config.yaml
norm_place: "peri"
rope_fraction: 1.0
parallel_block: false
extras: ["capped logits"]
optimizer: "cautious_adamw"
decay_fraction: 0.702
max_steps: 4072
Each number is 500 + 40 x the weight over its row's rms, rounded and kept within 0 to 999. Layers, rows and columns count from 0. Numbers have three digits each. The size before them is the row's rms in percent of the matrix's.

# layer 3 attention output (transposed), 256x224, rms 0.0434, rows 48-105, columns 0-55
109:470498470520496486519465475547531551467580507526483448567498514444450472474493533466517543491444509443520424542509558508442518524460519511482535470499495469528576427505
104:484500515525533502515536477519576458509494479549410567483462560450439454527490389524512516476519468464549537500507574506494407547546505546500481458493487531513469487468
118:468426506533490511445521486512440420514501460524441482498528504474450375497423491494508557510487514538514459520499518435510461522433512448529477458492462499519519560484
125:438548543555446502476486524514548493449513532485501513506460506478497563549497498507571521468510491396517504476438514497483471477438487588483467456479494509561450442426
101:573490525504517496540470556538541531501501519470509466539576527483526631508557497460506494458539516524491558529519474528457469580486554558513481521468564493448482521474
093:423415535517490456537506513547514489496501495564517505492487493415553530505562515530483401461555525560489531466505516533534476531610500516551482500463498444516395508543
100:473528511464497501491520537498501580522496502468524571498518576545413509478401521514565501580459495436535522581506556464496489429450499491405501539496449485486500515453
109:501514525521525551489559445484548532541511521530428470513496513537532453518555476476502508504551506505465517510544471507520480574555514525490497421481537500514526551508
117:486535501485489512528482508570547489509429556482500522442470472470511543524584426470546514428569507553531595442494458440500475479566474538594481571582547522514463525530
103:554513548507457577484543437529445501490480564453487475481515464482490524493575487408515562509500514533506517477520413487563414556482556502564441480519536408478565554453
105:464561488530529503450464514532532518504542517573512467480540350440509456501529500528458503505485481458414458472479528562448588524533507488521500459516495536479613426477
113:614421509543507551550549463554518491485525553502491538460533429518463534473511501530442476449518440506482438472550476514498562548487542486518572481557517464536552446514
111:521495530553464487522484559530550516484512608453449483475528516437506586489496501494441517491522415526553564537525504524475436563549514566566423554529454460458473516499
108:451517455528503453434505520550400486553445478551572475553427408478492385515494509536517512548538508574465500500476482466530569496504533559520514499421540546530524530538
105:477478531476484529459489495553499478436550481554514505468548399451520480454406483538465504500506507503472531519459514525466518537493526457531461529492507470509580433509
103:468475499531460497504545532504484486479512540500442529491550586517472521511464490504558505558497509454502572537519468484604434501517525533487509564467436465481521569425
105:559483523501510478537512441456473521533502504491461445497470478533478532511511498489547512432519543457463478501490504454472539449455487515572462553525514511484487527491
093:519565493552507450475544519525509481467527551458531453522504454486528508485538535459535490493475501444511530467529477480479480566452550559538472511539463475503478469545
099:524515469510439521549397491523482530464486463549575468502464525387564524521546440435501507569526407451482502494551407449468428488544519534432456491539421462499501490487
084:529471523530440461553566452577461543506506566479475472483521553575450489591507526584489518432479524523497486437450532503512450523520489572473515450443534447486500490520
075:521485524515459455485552467527489499515492574455527415467442528525469514508578585596545483441480538488515522506482527483588433494496523532512485503492536444452471499518
099:420553489480526487517425516564525469548499529454482554468534520482534504503509445519539469492542486528545481488502478464516484442556466438441541394484536539555507554559
086:549470508502508507483551509488501519506501504500468473490481531565442528488470572545484496531458567498483478460528566503530519570407514514506483467481572516483502444535
092:567439488494476532462507516470532508531468499503538496503510538512495539475499495491515526520472507471495460474499486421557546454519517502492426550445538513518496501477
079:523480545531518494508472473514512503472562534448506410510477423500494528516529622594498514467528497555494507467552525518528491537474516540397462428484545467500482464534
099:485489511504521492500514470490484428566501448579558546560502527509506511561500520542490562559445466490531430556561478525499545492518506465481546494496503535544491506486
101:512499495509457536500533540454476496530507477529521448600523519521453478512484474420513489545447568483564494515489430471496542462471567533499542487526494463494482469489
075:544525516482534551449470508457524492520486386541490628482563506531478477480453481443492555554519512507458486506496504515433577554467519491455520579491462597511494549485
103:462441458463493508515451501449485568454470527473513514483488563504494511493504486548510484456571561502506511479458506469485478444505486488531422532478596527523481560482
113:458457444484528522489465489523501493502441510507451500493509541489481532486457479475487554523528502503473551528491471537533523514575494481525536481495523510513551528527
086:460482467444495442511554516518502494516550593408489594478454515500573520483579494531525521400490459516577508527558500440537469501541487471487466477490528441474481473561
080:518442546513497506531516493509421490497554547493526462586462514496530490574501545583504464527429464530518538542449494543518452453503507545454484474508494485462549477469
099:444492605477518483520461525536450468504551505540413512485469515596461502514523486535424458512501544529447473450483466590496471528528479494464472444541487515490522488472
109:525478485456500591445497531494480579525498483511442518539494514460431520407488452516501543463464496507399525487511509502464579489511549507456418525452543539459500510477
109:441511546531491425525542484560553464498525522500522550513528502485569499483492487481539487492445527524496532500517440422538503455486475565475500495586473546476520511453
118:467533549541495538476505532449560464544478490485510479534549438525488486443518522443482413498436524496572542503541477523485515470449532540548479437548533482477504467487
100:484484516476485545483553487496475466530536544450498496541406503568486540459565531459534538443505586463506491467524488530548435444513509537598470529504525515516538522434
069:495534539548571547463465493469465425505565428584480540517534485505502499522452512434458563598492471521473501556489487552496538547534488475437534489520405579533560527466
107:503509480434512462497517481478484548520486487528497564474423538448541476537442407465512546509513429449498491600474503485466515477561510445544466571537474477508477527530
107:477496428443482480478525490477541507571466513502484488475441504523517517474531487496525523453500512481546493506519476468507520407532456485586470456499586517451488463508
103:545476507453517532415520517425479513546601573513487498478452512533473531527559465494524566447520477515480469502562500481510505479566509483459457546473509561468492479499
105:448463565442542504413558541523545460484509494480469532521488429474482427443553495592468459510464552430545525511524531499518480558497500446489511477478506560518561514460
106:468474515455461453506440502559467490481442585530498558497487489444539535476579486477518510419505532504493517449554459489500460449602477477521450553506471490496494538514
114:493443529515508471494494509516572487434520490465458502517522459463556495426506533511450481526487491509546512510544479475502511577462506489464502447516486455526506480549
115:547446458513464495472474434518479516499441454536516525508539541480480477539409550545544572529506521483484509516477549491537524508504553488424503562505514552518524583467
113:572509522498502531512436473501465539463561461538489491537524523465466462573467512530487529557533409526479461567457515528455538549518533517378524512520534482510511508427
082:482531494496516499477525505449507493541491476474528571474481491444519501471519404411480402483497480424487495479503487468486479407525494463526495603550465484441472532427
069:495512442503557476488483475475543505483456417493521504476454542469526521482439424364508544470536429472464463568461550471418516470479512501589537530534467509527487557499
067:493488507475448464495537490517495527465518585444528388504426514500529507534592525596499464447514509510507489498487514481544440469512509523495429449477544410499482484512
099:496493506518432507512508484457389455541528525480477536428547475517494500568446585459477440484500512549502461508514464492486494491536491483450558549480466500459452539475
106:547496475509488524491509495459523509517484491463516408573510518484453510459454550463523514553494527462534448518476506475473564560445540516544533458496544498511543504477
087:497486514458512422490466438472466495561464498545454574493557490489516523527497513505495464489473514475606495559466470474537528424520460449435511591544494571497443566473
100:466530510507479461542504481584531515458482518473471515438565484453446472559507536579502494454521509553496534517503544540498462572560507495425562526540493536487459539544
088:532551498504501481516515509544542520539483490460456415527478471537474510415505512488486515492439529487477509491563502555480479576451490511569504461506548510445451454549
098:462465529466512484506544508483435491521535534492447566499472533554509498556499493509510543443518547552495534547488502499521488439560488509519433558510468525515496532506
108:544505502537451547421467528459533476512474462509538497543529510521523454456573579506503413478446522505571480503512498497472496541507528494485486516498544573482467497406
109:446462466484497467542496540580468495452479529552568536465422534486549557519540464460535467472500538483491530508529485475555450444603442547457451501496529451515527578452
079:547467459486426502510519515533468564445518552488562431470464551472509512527448543555541530528518507484503499527448519542532480548478531509494468453444563383525554488576
# layer 3 attention value, 256x224, rms 0.0506, rows 49-106, columns 0-55
100:555481447513435483468468479487447493488492520472591530555498500558525489458494488499519461557475510516443467440545431481520504519523535499461559496528499523492538546488
107:517563524509511442504462507503535519484522477495559518488447465475538512446506419496512493483499400496555533410489475496556481516569535475536533510502523457506471541520
115:517447499448509497524529520509465492456523445504528511444540393494533444439491477467513448574448533515512541457600468492522517514544524407550506485532482519465468563534
106:453536455543522479472529524475522499519519535552442521427484480536462467500493495574448512491437553453557484386494538504571552520520456457424489455492458550481551471460
096:569533489486511485435534499502446577527522474484501458513508570586495452503475522533508583500452528520496457540455485458463500511388459512432501524535489561561547471488
100:477538496504511543478417503490494452481541474518546463498533466455518447458493436497471461518426489510480574470546467529448560507547508487613499468504489529497489493529
106:518464484506473500464501446517544496432525525474449520537505487490525477462474527480505527484508495498453480461437472453496510494473516541498507590491492534468444475515
108:513451508453504488481515510473458534495561444501507486563509567459440507479450581527474465516472469474437476550523474542540601514447521466394516435468439393455482539526
102:451445471514528492560475541477611503431476493550489557571461482497494567466472548544487490495542421521513523431471467476511608492453456463379483504517459467483434530511
104:522390518504498489557526450492500524443473523503447466490476545478527580555541511481447484479532459494584512496494531497526480520459536523531516489470518463506482558532
106:364465502480489431553507427475483491528499466465486468548473551491523535552513573485501479495499487512545528480499545520530453460473474494486458477459473521432441538556
108:454521494490508523538507434473518500541434444504557535442453484525534486496524518508477447477527554484506478511468492494528524486467536452376543514468567546532513494526
105:589583586467521549531487512475577523487523496493440457548568540549488573527549489470537540477551484426522488549463500544538456486496473551569513464532460461497462484447
101:450490492516476561506502577483480549501462518500547482438477516432490525524538458458494458523513476512521462494513441487517487478479533568472483492462486494452375591532
096:523580506462560483493467577489504503469455454442540524545453457506520489438474511545521460507412493521497538457515473519457538469475487410520483463530519498547461479507
101:430463537570442532478457525526518545466494501528457518599592487472561508472491486501454483513470458494515486550451547503510468500529529458464445432484512501483477451501
105:560462441469509583551477550454567561528499501548542476472468555573476571546509574488435534523546539497497451477523505513540486452522485480462531500553525585430483559440
092:496487532517486472451589523504484527574455500552527473477494504541488500501507494492484500493492558507471508473452488464510543559468502453515550542534482524515502558496
097:458417513474540539440534491459519550412458515507496482539462359430542494446535498499525519521481514546532480486539495504486533516474502423613505505497501513491535476459
099:468466466521534545508489521504473516407538516558441500492548448496570467508485519446547491512541495491507465436435501510427558556559491491545498477562517475442528468508
098:535475534504487478477512491505499530536458467427510471464497533476529498495492523532474537418459523512434498548493486487447522493400527583529503556457472513528535457498
092:477518460434552503540521549417424496492527548459574533488454444541533504446480440505532483524542505498536516519432510536474497493543480439524554555559523520477509509443
090:441499504421579492450556519455450499493496490512462508488428459512494464485491442454574516545513529518513502485481507503440507571468565484564559471460547517452533495484
112:502504507486448502553583542449497534431419522474490502469540507539496484499549561490522526530477526468557500473527498502487489474476429467605482616551483553521478536469
101:501568526543490572521536536478543571431502513477510494470491465476535470505451495481569466498473430494564518474416484558434457535506517530506446511475433469459521463470
093:476468452463521444482469467458542544537511514573461551426482516471516494517463445497537527501504478514501516506552521518439494505558546476528536515470489473525610438542
107:464510452473512435512453520524486493539520497492459505566458494493472450479485522542562441522499505524555536486465463522522434453536512519508500523444541412509508475444
097:587505484471468467481482504498422512530519507511439477558453528541474421445518459497506496548487494481460481522480488520491493549543553425504511488511465468506563438521
112:486577525460485517516489495526499477520510571523433522523523500474521517546473466475472489465442545497536488564476535491437511469441559542422501448512434503502483402541
089:569552514511518555488568510504560493529504480454535458448529481391439523524469508473486436498515493486500511489420505534430547548508533527563534514484549497496491520498
092:409497500440507460488555535442526488460506572497466501409506458526528462431521488458488548507534535417523520428517504478456537545511494443549492508514504521482505483536
098:503482436518486471464408499506530484428458527490458543454570491392543502440504472515496519509452411483464529549570531426514508539523511478551459522532478489537514473563
104:550530453491570444544517523457493429509546475551555503566476507598524487511538421495503498452532534487646485499540496535441491536480518519506534482499514545501571572562
099:523476473571533550499432546441482523544500554480444409396511471475508558484425539501445516476498508503480525496526505508539559565546490515541530470485560483509531542585
109:538499497574591450468498493509485511532527505477481519375507577537493485501499533548527509492486480507414496512559559518540536456571463541403524549480447546526546524495
098:499495479572558572522492505532524472498588557500452510504570482488521476497441411484472452495511421486488496522504586471468544561550488529434536456485505518444499470511
082:416485445512438512537427520513533521506471490482502557506518454474521494484537496572501498503525511504507497463531463536532448470474458537412508543455535497458447480471
104:454495531493483527513538506542528483458515490544511505571486524409483550510484463468480482513473487513516508514413524510500468539469567515543516419493509485554502502479
106:603523533567524491576537479537496471487534514533519490507501505486539472526480459473466464488495443446436506557488549518461532544481582495500521418490422518531549504527
096:448438488534467535565539498533546503431491430513494492506523444421532466507511521503464467471481480482551498489422490488421471535428511530547518510504561485503503434527
105:516475467585478481548342469467515529472471451465520449444525559460460493533486579485515462478500497505435460492527491517533539458490492556434468500588438500498478454573
101:532535525552469531478494514500558489583497477434490451515547517522447550510453551513508431487550516495535454468491496446497538554433509463502532436522542512503538581480
104:533495480487435502544466517419504558500496468475613426422459520482424489546532568503535525468494536456483479505506469487572509444520464526535487577557512488530495540504
110:473495490465493538535436537482505504510517512527458531590470453523516474457504510521532458526501551489513455442439526569482507501461463496546431470539472496480471465464
113:390439510458478465470514503546534502445462494543475523547501415524472470479588449507496484509481495481539493445530564534496462508533469430544456539455491455498513497531
089:447471520566538486498445488538507467551551509524520506461481560542512519552522465519485546440509506534456538577496510496516503542471534536510528429468546526524498531536
093:437519548563437541482467495617458498561550514564504485564526535482491489556514482496514492529472517518465476508512464508626463501506523524422474458428471460522453497414
102:542474509489525444495536463465488519411498503500555462503526487490501524477523532491466542490476510493482469514506487470467553561508497457527547513539530538578510491489
096:468545511521506488466401480526566459481481480520461504498531494534551480458524436529491575483513525431528498509444497546474468508450506460524460527467543474506521508531
099:517507445467544473498544551475497510458555509519525498527452540559498456548481457484567509581490502489497466524521515542517507453590479440450560475454397469545507481452
090:469479546523454560471396496502583474472439488452537466546475506490483471479470563565557512505533531476422505482445503537545528509498497503524459452443503414517561445484
094:528432465480442517521413469494543506490424460495458468548485498497507558523467530470564545545481565463498462453513425512521533466431540497635368456516488491489476474511
094:536485488562498511583522527475496503428522537574573501500558516485483527514512524494536531432544457497559491556461488446505532520577524463529542470536461476530469518552
097:510495453481484556434475495504538499512504511525471537502525435413522512424491495497544510524460446505477511430466567544497522547446571563465437445481524468468497461498
098:522487520577524419522500481481520476522490467482494466450485552556489458526477548528602459525564493443444494423509574506492506496532474484491503496529471471411519523580
103:501505545501484576448422514468472498547568537488428487453534476476422475470488445493485502506534478510507496515490490486518567511428516474567515432539567527542504420536
096:534540428434595510521557476519481474465531538517485511524471458474455487467516425484465534555510524496513487412468512513479495463537431429523526542537505565499497466434
101:563507479538430557439514462489521484498482461464524452526533512436502513467441569468449461494505488484487486492509516505478594531496477547503502484542470521524496508544
# layer 3 attention query, 256x224, rms 0.0607, rows 64-127, columns 0-55
104:521497508486491523450433491478548511505449499494507502484569460429499465495526483502507484467518491487495475524518494460511440498518521524527510501519534490458588492486
105:479488468577495451557564517462471481502540509603523444498435510476576448487570544599480496526558513523460535517456540574511513517491445504498431472507512467487430535452
095:509545533526516508473494449496498521499503475465413541497568511527452529511520567488495496500514501492557441484603476454522513466521540534504552531473453532528527556558
117:552518522515453522433440497516558519545456498418509482499568488479498506501511456439489498460478484442529493484564537455487515478516521506537518427505505465487541546436
095:479523520473515487481493460561485485433476500467440582446506521499472532497441479460549430501436544503482486469499478447504495451585499490421477511407457485519548463604
120:534471538474448520467427478510569557462452506408447450467591514460430458460520480394520498473461479439534497497519541439471509502508543509509503484477457518547592494495
093:496484564462587580518543441535445468476526441484456528472512490517473517474476527495519539507536540554455477550449455459517533475473479541444505511521460531542495465563
119:485491502456476484487527447506508483464454468452454505509569421560459483449514508467571466468472530483530428532500487435530503466499462492539529509509512516485565495509
110:541492522513406491484462453563556532481496530473505444554509490386507518496511420427530491464479459423509515464405517486465504544486558470490479462439492474513530495451
103:482534504548505534513461522442489552482480539517538484517467525452461531546527544514486493521539452485540511500451509533507493605464504498508555497536491489422462487480
108:496544528505502478470428505506436573472439522483498475494574437489468461461497479392497491437495476466548423549466541446529432523524491474522542496540542454496559471486
093:503522420570510507512471558464487516552476491461560450561489549454482503547534462503404523448545454491503531514476481525538523560488527402570549473509533487502466475476
100:452484524401500489527522452630544448576456435432462548455472486536470495443498465481501452525463554481500465475518504457536529429533474467460533556481540449517545547499
112:601560526556483563484467498533525536447458511524407513507501446457475451480478468403519510522463480447504527512454465477465550514482579531463458470420487459513539464509
106:511482491522487500507478550523519554495455560483556522454493513499490471473493439467495419429447504488490538502509547511515492471553537445524468429492465526485498478511
113:460472438532554497563475554450484452555540517548559485509479543531534504559518491603496503565447470519475545506512501528536465553504502469495460503540449541507458485472
093:402498467480477460512494518461444448582514529529551454493527476504547501468502509551540489561517541454543457513529499446515510467530427478534602531522532522503462477484
101:507505536466446461471540458575565503477540496489485471470548564456499437464503510495532550571526484422580475526453483439482528478528501500437499536487472453551498488454
100:481515502501511503548492498426447437500569493573457512513484515570528493547535512550489480580492530499480524484542449580494496515498477511531549502541443486557427460512
107:481451521451496468521535429464486473513567507542527491487468530561542478559518567577498521561578494529551460487554463545503483521532445500464517512517503473493418480483
084:416525481416471462449511467483474469499495567478490495477497519586521521494547475467543485506463549471539480526458536451510465419525491495564549561524535525498508541502
095:525507480483477478561530523545542521483502452502541515463485505487493518505502539557574324537518520485496496462531527448498413424500537469535448454475488516449508553542
127:504516533510427494507459479542519539495456470462479525463552430471463508476469473383533454441505495456502496489509558456461518447521528492524480462478542470477586497510
119:506519529497510579480491513563507530414462500449440532523575461431445498442483466430528504446454538379499505486467552453466515498472524493488519520490537529510527491495
100:471533494482505441489505528534492531509487541454483577485517461491483475494490445414564401531434552448491518470456511497465501456564507484524466490443492524432555579517
112:542480498487513540487474526477417495524498416504511533516460535463494518541507474562465545550530468542467546514513467500521490526471448500459537503549442439539484451454
112:545489515511478571507512483544519514447491507507422492501536469404472472529495478472525532491487483455477534512370478522486489454525573531482438492510452482538489509502
097:493514510583500467482549424472528564483467487502499527547480591484498607572525452500484459431474479576490546501424492496535462516556475516549536531535493493505404531540
100:524496511506498561516510469535530493451487478478434515463523556476415519491522477522427550445530443524471481587503549471533551553488547461449523461522475422568536475566
089:504515489456493446477507540538502523465510554499512523556514446493516567521492542486534447503492470488520535555477557481541457548524569464516501499510450468556550458493
093:521470472447570466499543500493497498466529516522496483507498458534503561479479482474531484480493530535505433477606510511526518539434522502523529483488530497471517496492
096:512489520478518541538461501519474457552480499453481495463586514497475557492516424538433550513511456503526527512469518563515425485509490485409523526523461481513536442446
097:542566529556506501411531537469467520456469490472521406487478480503444563438525569495496503447460452469529450479554540393527468514450488447515509525481469470502470511509
099:509494485499535452398493514509471472514443542442469447522514507464508494494499448487513452431465547495479508474448546469541493529550489449532579571453451612474532489468
095:457531494451568452461454511463439553506494420555438507528542430526503411528517441481543522463546517507494456554497409484508527441504467508639463543491468455493378544468
099:447466460548536474541546476459543443488518526537556558505509492502558558541503517534511498504564473472506480457527530517443513504538480528476485465489498608450529484479
104:469465549500493434422432500433431479510492537561502480504491512471483525572506474518494526506510546506534433570586538474532518517554487536483451442536491441460546506488
094:468538494411478527523546463546456491542533531486549433482534455519527435436516495484567434545549506504553434520480458520495458511390471548475452507531542528454502506530
092:475462492453425480490450515484592408551545435554543476472521548499484446537471498516474531607514531544497445520520469519490510507536441524413539472502465455466542437459
094:499459452467495478449543528506504470471541525500525406577467494478511478488526536463517426503528512491561400472519524473614513557524512466520505484524548418477521548494
095:510485536525511464539509496494497494568516562493490530446475530504466520436527559521544494475473562520529474395487532475498454416495504529468530510493477531535483532515
100:502480489493430468543530477473573496563549428533500545540471451540509506519478535549542488586513506517508537466487432505497518460530493545498481546532553474431488577519
089:571466428439463435500503527460441541549490514443554490491449420481503537510496500541495481558534455423458548454526487463518534439475537470600525592458604521463482505509
099:456443522529447501453522509510480465443560507529503552522501482479455468516481505511496468503522521492446565466529521509497368533510479437492536442461443552500540540483
090:495554501569550502447552506429497585543441556503576467577572581442546457529486448537448565477458494470569541557485446460496550537472508541478467508555490570465514527503
088:434478518480478462500508509508520504507487538513562479474441503589526549512512495523520459504469539513538531510566477453495483461493470516550444561502573532405497543526
098:482531471505488468547508539468578502555547527556555487478512494544548560525531504487490470502508512533509470540549489490455534518564480518617481483535520485475486516537
092:564459485537548493523595450499577555516495521467476459511519474482473512486525482517546491471502541536522507493484529516513527491523562470461407536495494533498484563500
099:477449449526458485485506485467524570432481518471504575529518607506495487542492537502554523560447446481504457491487487510466468468451466528511493514445542577493428447506
094:530526463497522565500531602541475462514530496512512470515536519453519543487466473516471567456520471474573491517474486466482494475463534547522475500494524463578497515458
095:485487535452492533503549552557459501507521500455565474523472487517460429493477541509508487545459455497528458540462445445569515517451451574481461479534572481471529509519
096:530528594506459513488475466469449418558513473538481424529517514483550493483480469540416550526543470556539498625475501540467462518545518502399491492530465437546579442425
091:521493513508503518479443483519482509515462410490446480492532556469457484528481460499474555514505458504485528563502541513464501559469515471411530501470465511498543466459
093:610489462484475564477548523486526464465523440490539485468521516462448447491467516500468552466523443477406466544462543442516524512414537483518495528501523439499558506477
099:438517467431498494560584455528497459491558543485468500487473459520549444497487478472529528532533425510494447499460430559545501531532523520526447514446530526460452514474
098:554420511456513519554517535482523465558501522480506476573506500488518461442458458500508478532488612538511489493543509461511556507462518503500493486504610500483542454526
080:439496526472475521512508461478504549564512524485530490402459548533519540472541437489506486480521552547534507479535569564472504478503498518542476524543511481486462523473
092:499471507505457442526477509486490576505514595474543506500531502436518435511489489467482431539502422507496482506511519511489593510525454443484523505562487541515502579460
091:454484509505468418566515519536471525494560580540546494558493493477510418520498486469529485499527512504500463518428532584512419495560471485536541468516491500541459541511
101:507516487478400515542497500517550514512533432449496507483535422400473470478533431479464464467547489427541534511458565513478549474442516499541555448498517527549543433545
090:523445463586541470462524529517509521568520498492497413501440515472475424441486492554487548437480515482477495376498556540573502489443506478468521451447552558524514570438
101:549532447560544531494523551527514558446473429501510585527441509474465540591507487474522485480449477486456469465502491490564491471547549524468446508469587439464513513521
098:482536549548514515592508472457535568425444477492450545510512516442490512433493540479439430519420467455523503489528433535460539502481487495560508474471519472553478459518
101:565470490460439504507486493458506463595539501459531447523490499538472481487497528528549562506461531530515514477494461479471529468467460535436519497551553431508493454484
# layer 3 attention key, 256x224, rms 0.0597, rows 64-127, columns 0-55
127:569532540472562511476509499532552540524526488469519535498507545450434496539421447423500423490483489423540514468476446416499478460480552536488537468440519536522478525521
099:451511502472508520503546444513533524499531485480510484469562495508523478439493505434563489513555513512607426458578577454465491496502556527531492508528553523475499534399
119:480504517491488496511528502486382489466566574592536463525421567525509524527512520565473532480456525560488507426429455566564509527468398468466477498506484531540491522482
108:567525503432482472519516505491550515504467464454494510510543543531421480522455550476545435446529532432532504495430491501457484494499531562457511552452477473465532451490
109:508507513539520499481500574448441482498504556560500494570426535447495527567441489542487488469470511517455531539418502548562461556476433490476509459489494496496494533468
114:522553532468555474480515490536543512477471511484546554511492520499417512511432506490550466476474486452538527453426500481471464455504540532510491544395531490512463517469
124:508491552553471505464478510430473491574532566527513473496422497474541543592535521501483522519496460541407522516410485550583485536489468505491461434507514486560467525501
097:504543450454535449475516496520540532510548563503539565578422529496393554549446473450520479491473517457548482461492480540514474469449573508485511505485589588540438547488
132:479511490498545512486471455527587533470475462485481563507549472486460512436473436442556481440407493433523528479494514506472465428574542511512507577419540515448510508463
092:505500531513556547553533439449430467537454501503495465514521518558569454490551564541444488591545486538504462434488433505532540490516462476463555509542530524529525526524
121:531499446433573489501525447503590538478550471493498589491550489504437535449452496493554468461523528421535495452477558484464482453473552596468496525456495526455478507496
095:497563468496497522486539421502444510510515467538514540448623514518550434430512554459503474467517484573531449478559495460541507487545458512505494502466520519476585525490
103:493535487490527484528522504608505491485477431500482561499527557528438566493394501531495503504472519496521434446535470457503457483534534524513499533463459481452503470474
107:492470459435530488432442463562562516485504514485496566545522467455452490475506474464568457466494514421553553445461510542478517473596558520536519538431562498493522547499
099:457460460535528512398493598481547600465486537493480577530489504526479505456420483475521470471501485468497536499477514475488450456539490535483513561450484490448531507492
131:493536569540489535545543544500436466459520483532533441498482513532553481466545532514420557488520439617494488544515517470540505555506394450508480487598528495520502510484
095:472515433496581527608514555520517442476497471516483406423520481488526474519471565497480530407539520514559472518540634483531491495512460507560433505501521468429480562469
107:465545470427540525472515500532539514505516427522492543492493449447469494462451461482578524440485524438468468449512485475448505473451501534545566542411573596464445572458
130:510476534494518526509522490508437451481541506520500426485432506559528490533580546546464537502546502575477479544544462501521507568469448422528492447547530458574500493510
075:540483499480502482503543484437466435463472483486474387462542464552565443478571524505466494497474541534435449563542532522484505529458489431521548484547502555550505408493
095:501552520479575519549532562536471502460519417544479532465514550504428502487498507564434491518477546464541460438551460479489499505495505507555522533538489456418421567503
082:468521437499579448556506521497542465468482447514512535482464508526469517422462504588466520576422508439514534466495504482494459552495512600590517515461503522479473492482
157:507502416466506483482483470497574551518509499481522554498526490468428506447413472420573460466469526431518556510487526486459450419520552524493498569441486500459514537493
087:518494470463507527486512494507559560544508487531504591543526499418429547478498472486503493463500511421547539408516434491505463414499558534497525528438567523436509568493
072:476541492471539517517476542507488524502461542480495598561445516465400543497472474562485468524535533418512538459521504577440494508508493540506540582451476563458467566484
155:495474514533521504568541524499475392552490510505536405527459524516510527540571507527496519529565472594495484544518458530535527569472487518514525464554474462530501506499
092:505535513499578563497456488515533529519547456524574555514422476481395541508530457481576481524517444457497561473444467541484517537468518463496539518488584519494514545559
111:483517546535484528560477529492448473519525538514484539513433522536480479567541458534453476574577522610457420533453498546521494517523432505445507525517510463517538472517
096:524484459486468488520465489519491498608509582549487547475484541525523506535481520507492521550556501524539446469475473415536506493499509465422548457534485535516477488527
085:553516555474499485520500472499473529496528488551452580518547495468556416576542540500467533432543499454518477379502531460465529456430515534478420485463466565445501527441
091:474488493440446504454487517491466420534504486514448525467562472512577479475459506522451487446433461453481577495519509502489506499537529503451419501490498454539519504547
088:507506522494512587577535545560535506555531417519528533486502500520573487494469480429450487521579481569554467466517441488505508468530505529477555520513528440504515586470
090:476542589543489443501571443465537468519467522432416458463448478451462502522442540516452529460541519486509524507468526396410509542436450505569482509544491476477507503526
094:522568557523522579569490562530466459523456422460484524469564484521474452506444429522454494498499485488517439433488485480471497535604476550531437490453587407462502489530
093:526447476521538535523504521508503442536541504498592509571477557591422495435555500510534567494521575516550482535504509456474496513502527475516482456545541472476517502493
095:518532419528555437542567472437510517533427449538523472433553417566474469434465452517430476491494460467517574467493500394519467496512495538515530523487518489500545528456
101:577472502539531468524463419515501491520471458531507491444517447525491497452530489532495458524554580497501463572455580472452485496511538501459443507558414527501539503428
088:501514486460493480534500465517476431536570451530568455469540499515570444486462522521516444568377523428529519468468527499485528495500552432449492439518484490523526492527
090:526558433535587476484531445581467474609501511500531480498489478536530522439486509510440484464568554602459468530487557425456495497479451433478565469449483524495513507403
089:486536595539504491533501432494389499516464546498419538479541472498485509536501496480461432516526511499436427461505497515508452503486511504460442518496478469482514417532
096:449469532454439568446525473538512526478520408460447429486494509541524526443477481519504541595490468518470525505492496497602498479439467509492451530458501454515513469577
098:508486533514530521543492463540518499408495549476520507546427512481434508505574474502564550525423562526486509507515477569432435503481500441451520511517492583549600454540
090:414523530489530475509470516472526471455504477468523496510463561462460502536488503459649501476475480577542501477498511593473444478573516494553491563523424531412530541443
090:477488493450539513485539475478479545527510575483520541501470492508504514485471466431494452565514451567505505521504445440505466479447494571454465539473510562594592521484
087:457524514545455445501439527521447531500450472492433459462501518425557445537564526441472496494515574407511529528462499485482590443521445527523432456468508503496528536465
086:516525547546511480491458491458509553484500476494447471464496518520534476539521532498471468603498579448521511503508553538449468464571453457486473521515463431488505434482
089:529546420562468460483478475489473516437467476534478482483505522517559405479518552434424570488515517504488523524483497438542509425452503469522514455447520546572484575400
088:507532509452455493561457523565471491469458555529537527509498538473500528464523546531427504519487499511454517474562397514512554472523519474579566530516538511550545485495
094:495539424492462537509488581448498488519463520473501404487496506535439523496488525558522436512429492505445539486502539521492545541538501505579484511495534549448440483466
090:444445511514450527515444443409565523515600438433460480516447577512521479428549534508529548519478515498501574521538518468478504477457459527481394457555518475527460565540
092:444554537484464467548460416525470479495527491488519475528473550498529493442514497503519461562492512557474483515524476491448526502453546457484493493515473582534486509513
088:579459603538587565496507535575425544483517548493540544475465450470481527508477445404509453425499520464509425568511506560441508514447502453502545553562466530520511517508
089:570462456476549490473548483520499426545546580450520483469537494520465532483557470464536453482548547528554493511456549486487522437458510489484556505553534457489508482398
086:463547459488487501408493462475483498455512548510539515445530511508418487508498499467494475482471479433406573518443470429435496515581580507525462433473493488449485442501
096:474565467452515525518456492464454509492532508583553530463479541490496504450537486582496491575495497485489481488558395604511472522553504456518562556562498543459473526527
092:496504482517494464453458501582528518451452528510446511509539488569578491573545529473425461446492469466526483493545500524549463468557533517487437488426413449512500465440
084:518527486509494434515531484522524502531505487501495468485405527544542477504485483557409500533550505576524489494456492485482470472484451463453596539508482539463511522418
094:526521542547457468529438476479449482446484483524511499504501497490498484589444519523547466520528468535504476565471485463454559506540562584488527479471518528460491508392
095:501519459514524491546468514440496526515492472537523508524494550528467495482424552573477542580501498561533535550543462451540490529439521563519472490470498526539476520483
092:496472461498470468496554552523476501659543421472535477507494495509552512519443500498528462508480438602554523486450453467547456500478544512439557431510417458504509555477
088:458496486529484476478500485550564495513471503464510501480526539522470572459475556520521527472494458605505483548586554567543461502481459524552456520424421483502523441484
095:499421446535494529538496472468460476443447470488528492542508539478431524505531506521583440540533495514494512502524539569541466536547530531492464504482387497440496465555
091:498531517505470471487458513469444538458452596588472461549507434452536555511508517492504544482500431532480523489435494485517519564520535519567505540534553576504513532532
092:471407512522515486413469532602518536513545485427521435532439517475500551525463463436496466440480542593458520455484554535495509486498483454517481476566426479523460507469